config = dict(
    n_layer=24,
    head_dim=32,
    d_mlp=512,
    norm='layernorm',
    positions='learned',
    qk_norm=False,
    init_std_up=0.0442,
    optimizer='ademamix',
    beta1=0.9,
    decay_fraction=1.0,
    final_lr_fraction=0.0,
    batch_tokens=65536,
    train_tokens=379800000,
    steps=5796,
)
Each number is 128 + 24 x the weight over its row's rms, rounded and kept within 0 to 255. Layers, rows and columns count from 0. The size above them is the row's rms in percent of the matrix's.

# layer 21 MLP up, 512x128, rms 0.0789, rows 216-228, columns 0-127
size [105 102  95  93 110 104 113 102 107  94 109  99 101]
[[102 107 141 181 124 170  93 116 123 121 125 122 131 121 122 120 128 139  98 100 136  68 156 112 141 118 121 155 126 125 114 138  94 138 158 152 119 110 171 172  98 121 119  80 135 165 168 126  92 108 103 161 119  98 144 104 107 166 168 117 121 121 164 125 141 132 156 150 148 148 142 159 111 135 120 122 133 123 151 127 157 131 100 107 132 172 144 150 146 102 121 109 164  67 144  90  82 138  45 129 138 129 141 152 121 111 152 120 126 131 114 128 125 135 149 114 149 121 130  98 154 153 143 131 151 169 155 121]
 [140 140 123 139 125 106 102 131 135 123 136 114 113 140 133 126 180  93  97 173 170 128 164 106 111 134 100  95 132 150 135 148 131 158 138 125 122 107 127 100 166 119 139 161 107  74 115 145 104 118 135 117 123 164 145 152 150 151 101 150 104 128 121 135  92 169 152 159 123  86 120 136 122 101 146 110 116 126 137 145 118 140 128 160 158  80 100 113 137  83 165 167 131 135 150 107 134 102 129 128 129 139  68 133 147 143 112 133 130 152 121 172 102 142 161  82 124 106 140 142 169  65 104  95 100 117 170 106]
 [118 172 127 102  96 159 101 126 173 142  94 108 146 102 127 142 144 114 149 125 102 109 181 123 119  83  84 121 121 130 138 116 134 133 116 171 131 142 130 139 179 168 108 138 128 134 125 175 111 158 159 133 129 164 136 144 115 169 129 126 104 120 138 104 125 170 113  97  99 111 104 162 145 165 131 141 113 122 120 115 124 119 109 150 155 131 118 111 148 130 140 143 116 138 123 140 110 187 110  58 100  91  85 146 124 137 129  91 136  94  93 143 105 162 120 138 128 143 148 160 165 127 102  93 123 150 165 135]
 [123 107 174 140 139 146  98 156 146 139 108 159 127 143 113 117 116 104  77  74 111  98 128 142 133 129 139 157 157 113 101 146 100 140 166 105 131 100 131 142 140 131 167 137  85 119 173 157 109 147 109 106 117 121 120  97  89 131  96  98 143 107 141 106  97 101 133 124 125 174 119 149 163  99 140 135 163 103 114 164  33  95 119 126 108 111 120 141  87 137 110 159 127 145 121 148 101 134 132 153 127 101 142 145 115 113 154 149 110 162 127 117 154 139 139 121 132 161 109 108 168 137 142 134 158  99 151 125]
 [102 125 164  91 118 135 135 117 119 137  98 134 147  80 169 127 159 104 114 128 130  95 141 102 168 116 119  96 181 147 140 193 155 133 128 161 146 142 112 106 129 143 137 111 101 136  74 162  97 114  80 115 145 172  89 127 127 129 146 131 104 106 116 141 121 116 113 119 150 110 137 117 139 122 111 141 134 118 120 100 110  93 162 143 108 173 140 138 116 128 160 152 136 143 151  92 169  99  79 124 183 125 137 143  82 140 107  98 113 152 127 110 129 112 105 116 109 149 151 113 171 146 109 135 122 158 133  88]
 [123 132 166  97 107 121 165 127 153 160  78 121  97 112 104 137 125  83  94 131 155 108 134 146 129 160 113  89 138 127  77 152 151  92 150 177  92  92 113 154 149 161 155 135 142 135  98 150 144 138  92 123 135 165 113 141 115 111  91 113 105  80 113 142 151 140 140 149 112 119 128 136  87 122 113 147 110 144 129 141 109 156 127 185 115 114  94 121 119 112 136 104 147 134 128 129 124 103 107 120 115 140 111 116  89 159  94 156  75 112 102 118 126 116 144  90 134  88 147 165 137 150 129 118 140 161 124  78]
 [134 110 131 158 131 151 105 131 101 125  85 169 150 139 138 144 127  96 136  99 140 125 138 105 134 106  90 116 140 112 118 166 110 122 132 128 120 133  86 141 133 128  94 145 119 168 161 159 128 118  78 122 162 141  99 126 143 101  95 172 113  99 156 176 157 117 104 128  99 103  84 144 128 185 119 148  80 172 132 133 136 109 157 150 110 132  99  87 121 136 139  98 154 110 123  92  82 150 125 153 165 123 114 118 157 138 123  91 152 126 106 100  80 122 154 131 119 119 149 104 139 170 107 122  89 148 143 125]
 [ 85 140 147  92 102 128 173 137 154 156 135 132  70 135 153 102 134 143 121 120 119 115 163 104 121 100 107 124 144 140 101 131 111 160 130  99 101 148 116 160 142 124 137 143 109 124 117 133 136 164 155 153 150 177 137 179 133 125 116 146 158 117 131 148 144  94 132 145 107 110 105 151 143 115 159 127 135 157 158 105 164  97 105 110 135 142 171 125 116 106 150 148 115 143 142 114 126 149  73 128 115 122  99 179  71 113 203  94 140 107 118 136 106 124 151  98  88 151 138 143 125  89 109 105 112 125 151 126]
 [135 136 165 113 180 125 114 144 133 120 116 148 147 119 156 175 107 113 157  93 160 137 132 120 144 125 131 111 152 126  91 143 138 176 106 148 136  94  94 158 105 188  93 156  98 183 119 115 101 132  89 161 154 140 130 128  71 123 151 144 110 163 169 164 125 130 102 111 100 112 112 138 117 108 133 114  89  99 104 112 116 107 130 119 138 134 166 111 117  75 130  79 111 153 134  96 138 138 106 108 154 114 109 141 104 135 153 111 113 169 130 145 109 103 128 126 149  89 107 142 131 116 147 137 106 159 150 116]
 [110 165 110 157 167 182 101  97 131  95 146 144 102 125  97 123 112 160 129 105 123  79 151 111 156 131 105 133 104 110  76 138 155 109 160 147 127 146 160 113 122 144 118 141 122  96 122 168 161 142 155 119 130 140 108 149 157 122 114 125 142  62 137 143 160 155 114 150 128 130 130 151 102 146 138 118 121 143 148 142  72 115 138 140 130  99  85 111 119 109 132 123 139 132 141 143 130 136 131 136 135 126  51 107 133 125 138 106  61 133  71 160 107 146 121  93 133 114 149 136 130 169 116 160 113 135 108 134]
 [131  98 132 139  99 147 170 129 155 119 117 120  88 106 127 167 134 124  95  94 172 133 118 146 146 108 118  87 135 109 109 141 141 130 114 110 127 106 140 163 161 118 124 119 157 144 136 136 179 154 117  74 126 171 113 155 154 124 117 135 164 106 124 143 128 138 118 127 139 164 123 153 140 120 120 152 162 115 118 152 147 169 144 143 135 115  79 121 127 125 103 128 110  67  96 101 128 156 109 137  96 112 110 115 144 130 133 130 110 112 128 104 101 130 189  36 113 111 128 178 121 169 115 132 140 150 154 123]
 [138 128 130 143 126 104 104 173 160 138 116 104 123  89 112 134  98 100 142 148 145 145 121 132 140 121  89 134 195 143 106 150 112  86 122  92 136 157 108 156 121 156 105 100 147 163  90 127 177 104 121 166 139 155 109 122 162 150 124 155  85 126 138  97 109 144 102 150 157 152 128  92 163 145 146 136 181 106 153 128 136 130 156  81 101  91 128 142 116 118 114 179 141  86 105 108 151  92 135 136 157 149 122 135  93 130 114  97 154 136 121  93 127 123 144 125 106 119 142 120 150 137 138 170 118 116 162 107]
 [148  98 106  95 126 133  83 128 151 111 129 156 101 143 169 151 108 133 132 140 116 112 167  91 165 121 138 124 194 137  99 165 139 162  81 112  98 143  98 130 171 173 101 120 126 101 104 152 144 101 119 118 134 129 138 151 122  98 153 118 114  83 124 133 116 115  96 126 134 151 109 151 185 106  98 154 110 170 150 162  91 148 130  66 135 100 118 147 103 116 145 141 146 102 120 104 120  90 115 137 110 139  96 135 126 152 149 135 182 132 141  88 116 115 134 137 126 134 130 135 116 135 152 138 124 156 145  98]]
# layer 21 MLP down (transposed), 512x128, rms 0.0602, rows 216-227, columns 0-127
size [106 104 101  94 104  99 118  92  98  96 110  98]
[[143 161  81 141 100  72 151 104 135 130 132 141 122 136 127 171 159 149 149 128 105 123 101 144 123 137 161 113 101 157 118 161 109 147 104  98 146 107 164 129 136 132 156 123  61 157 128 154 151 132 141  99 132 154  95 125 129 132 104 112 122 148 134 142 181 128 103  91 106 122  97 108 123 102 131 167 152 107  71 136 124 140 100 151 147 124  95  98 151 121  95 127 106 161 117 116 137 162 139 140 100  94 151 107 116 137 155  95 117 154 160 151 114 131 130 194 115 148 109 126 147 140 152 149 119 125  77 138]
 [100 128 131 130  78 157 105 153 117  80 106 124  88 101 137 127 102 154 122  92 130  84 106 103 110 101 102 133 129 133 149 168 117 143 164  93 113 114 129 166 140 113 120 116 126 152 104 138 114  92 182 116 128 149 125 123 138 107 127 114 125 154 123 121 169 107 104 119 115 151 136 130 126 176 143 169 105 137  76  96 182  95 130 137 129 108 126 163 129 138 115 105 102 172 132 107 107 134 158 115 183 166 114 140 102 138 108 127 128 117 151 146 161 162 110 179 139 137 121 125 139 169 104 145 136 165 102 115]
 [ 97 125 162 124 131 143 161 106 130  96 138 131 137 194  86  91 197 120  90 108 122 114 134  75 158  95 129 103 128  82 121 139 130  88 110 123 103 122  88 139 134 102 109 158 139 124 110  97 122 135 146 108 128 126 125 162  84 141 113 140 146 102  89 143 147 116  96 131 129 165 166 104 111  82 134 153 154 119 138 123 146 121 126 122 139 118  93 103 152 173 123 110 113 162 129 117 118 122 150 158 112 151 129 100 123 157 146 159 170 139 163 130 121  96 167 142 143 122 123 123 125 147 126 156 152 137 157 166]
 [137  88 137 156 149  99 138  99 120 127 105 122 146 109 171 194 121 135 143 131 132 131 157 118 124 121 142  71 131 157 154 146 185 122 111 115 104 133  98  96 125 144 132 147 140  96  83 128 104 102 124 135 163 128 162 142 162 131 150 111 148 110 117 111 130 154 135  99 151 133 107 140 136 102 153 121  88 131 130  71 152  88  96 146 132 148 119 168 133  91 162 108 128 112 170 129 130 114 115 120 129 114  89 161 147 136 146 123 134 162 179 146 127 125 113 111  94 151 123 135  95  82 148 128  91 141 163  92]
 [165 161 104 151 123 116 144 171 109  87 121  80 128 131 102 144 129  92  89 124 123 155 130 123 128 150  99 149  70 156  97 127 150 175 124 104 109 131 147  90  96 111 137 141 185 133 149 112 123 112 135 159 120 135 133 117  73 106 127 104 141 142 129  91 107 140 113 183 127 154 125 143 150 126 131 139 141 109 130 128 149 115 103  75 130 158 100 139 118 119 140 149 118 111 132 161 141 126 135 132 129 118 129 116 118 141 110 137 172 111 136 144 124 176 139 107 173 120 120 157  85 102  50 106 129 126 106 153]
 [101 132 149 131 121 157  88 143 148 112 112 117 170 150 152  95 157 141 120 147 145 159 119 134 103 122 115 105 122 103 146 177 130 114  93 117 145 158 146 113 126 143 106 172  79 120 171 130  90 133 126 104 117  87  88 130 147 108 105 129 132 118 153 126 151  97 152 132 123 136 136 167 126 147  82  99 141 141 134 124 124 140 151  60 141  97 125 142 140 132 148 163 110 121 106 126 114 157 141 150 138 133 128 102  93 101 133 141 171 156 140 103 134 123 148 158 107  95 124  84 123 181 131  81  71 153 160 140]
 [ 79 135 159 149 135  86 127 129 167 115 161 158 126  92 166 127 151  99 121 128 159 141 134 138 155 126 166 144 133 109  92 127 126 111 138  90 163 101 109 165 173 138 151 144 131 110 119 112 140 141 128 111 108 105 145 143 125 152 131 128 104 147 102 126 131 125 114  88 132 107 146 144 150 105 106 118 162 104  88 101 140 129  51 120 138 156 137 150  99 120  91 175 147 120  73 106 139 140  88 111  91 154 148 120 143 155  91 148 144  89 126 117 118 126 147 133 104 141 138 142 142 124 167 122 159  79 155 151]
 [149 140  79 100 182 155 131 126 105 162 144 137 125 101  73 119 134 108 111 126 114 125 164 187 137 142 119 149 131  87 147 154 151 141 112 121 141 104 105 106 116 129 161 110 108 158  88  84 128 161  89 132 138  99 128 106 134 161 107 146 107  82 133 143 113 161 140 132 119 150 103 119 170 134 126  91 144 146  96 125 132 162 120 186 148 170 133 120 115 134 110  93 162  94  97 152 125 143 156 129 132 175 128 110 135 120 116  81 102 139 140 128 121 144 119 137 141  93 105 119 103 144  89 150 124  96 130 126]
 [102  93 113 100  71 110 179 100 157 132 150 116 140 102 162 156 143 110 109 128 133 120 166 117 132 120 113 185 128 162 166 158 161  70 125 134 128  86 127 101 134  95 118  81 115 101 130 140 113 122 121 116 131 117 119  40 108 125 136 152 143 124 110 106 113 138 141 144 135 129 120  93 151 147 156 125 134 127 160 159 104 136 166 133 138 141  97 141 122 137 100 149 107 139 132 177 123 152 125 128 125 147 160  80 127 123 130 114 121 148 110 162 135 112 113 135 106 157 113  91 126 127 166 102 164 154 149 130]
 [154 140 161 129 109 178 137 134 100 159 165  96 130 161 101 118 178  95 133 140 149 114  91 120 136  90 128 119 132 113  91 184 145 124 141 156 116 156 144  86  88  92 134 175 135 110 122 110 140 105  88 106 119 143 139 130 133 104 104 100 134 196  99 117 124 119 137 118  93  83 123 111 121 132 115 126 187 118 153 114 126 148  93 114 114 122 168 119 139 147 114 158 104 133 165 143 158 150 132  96 147  99 118 145 131 136 154  89 144 148 117 114 102 136 133 143 114 149 129  97 118 128 147  84 154 137 148 149]
 [165 120 118 129  96 131 110 110 118  84 127 131 141 126 147 145 132 140 100 115  75 175 177  81 132  99  85 151 180 143 110 187 120  95 108 107 118 160 145 120 128 145 133 136  97 134 105 151 129  81 105 163 183 115 116 154 154 114 130 106 117 126 162 131 139 143 112 145 143 119 129 141 134 125 131 160  91  96 156 132 119 122 130 132  80 111 125 129 153 142 117 167 147 112 135 104 148 109 115 126 116 148 117 136 164 116 141 136 131 151 115 135  77  76 130 126 136 137 147 104 174 103 131  90  84 138 125 173]
 [126 100 103 139 145 138 134  62 100 114 118 130 111 121 119 163 120 137 132 121 121 155 167 162  95  90 174 120  73 100 132 133 103 134 128 152 154 113  73  99  95 138 124 112 129  96 157 159 123  89 128 124 115 125 154 149 111 104 143 150 124 176 145 125 159 131 134 117 104 121 106 142  96 136 135 142 129 148  76 123 143 165  89 131 131 186  81 152 156 145 145 141 163 148 115 182 140 145 139 106 119 123 118 114 126 110 169 158 101 148 149 158  99 141 170 137 128 162 119 127 123 136  94 122 114 112 123 120]]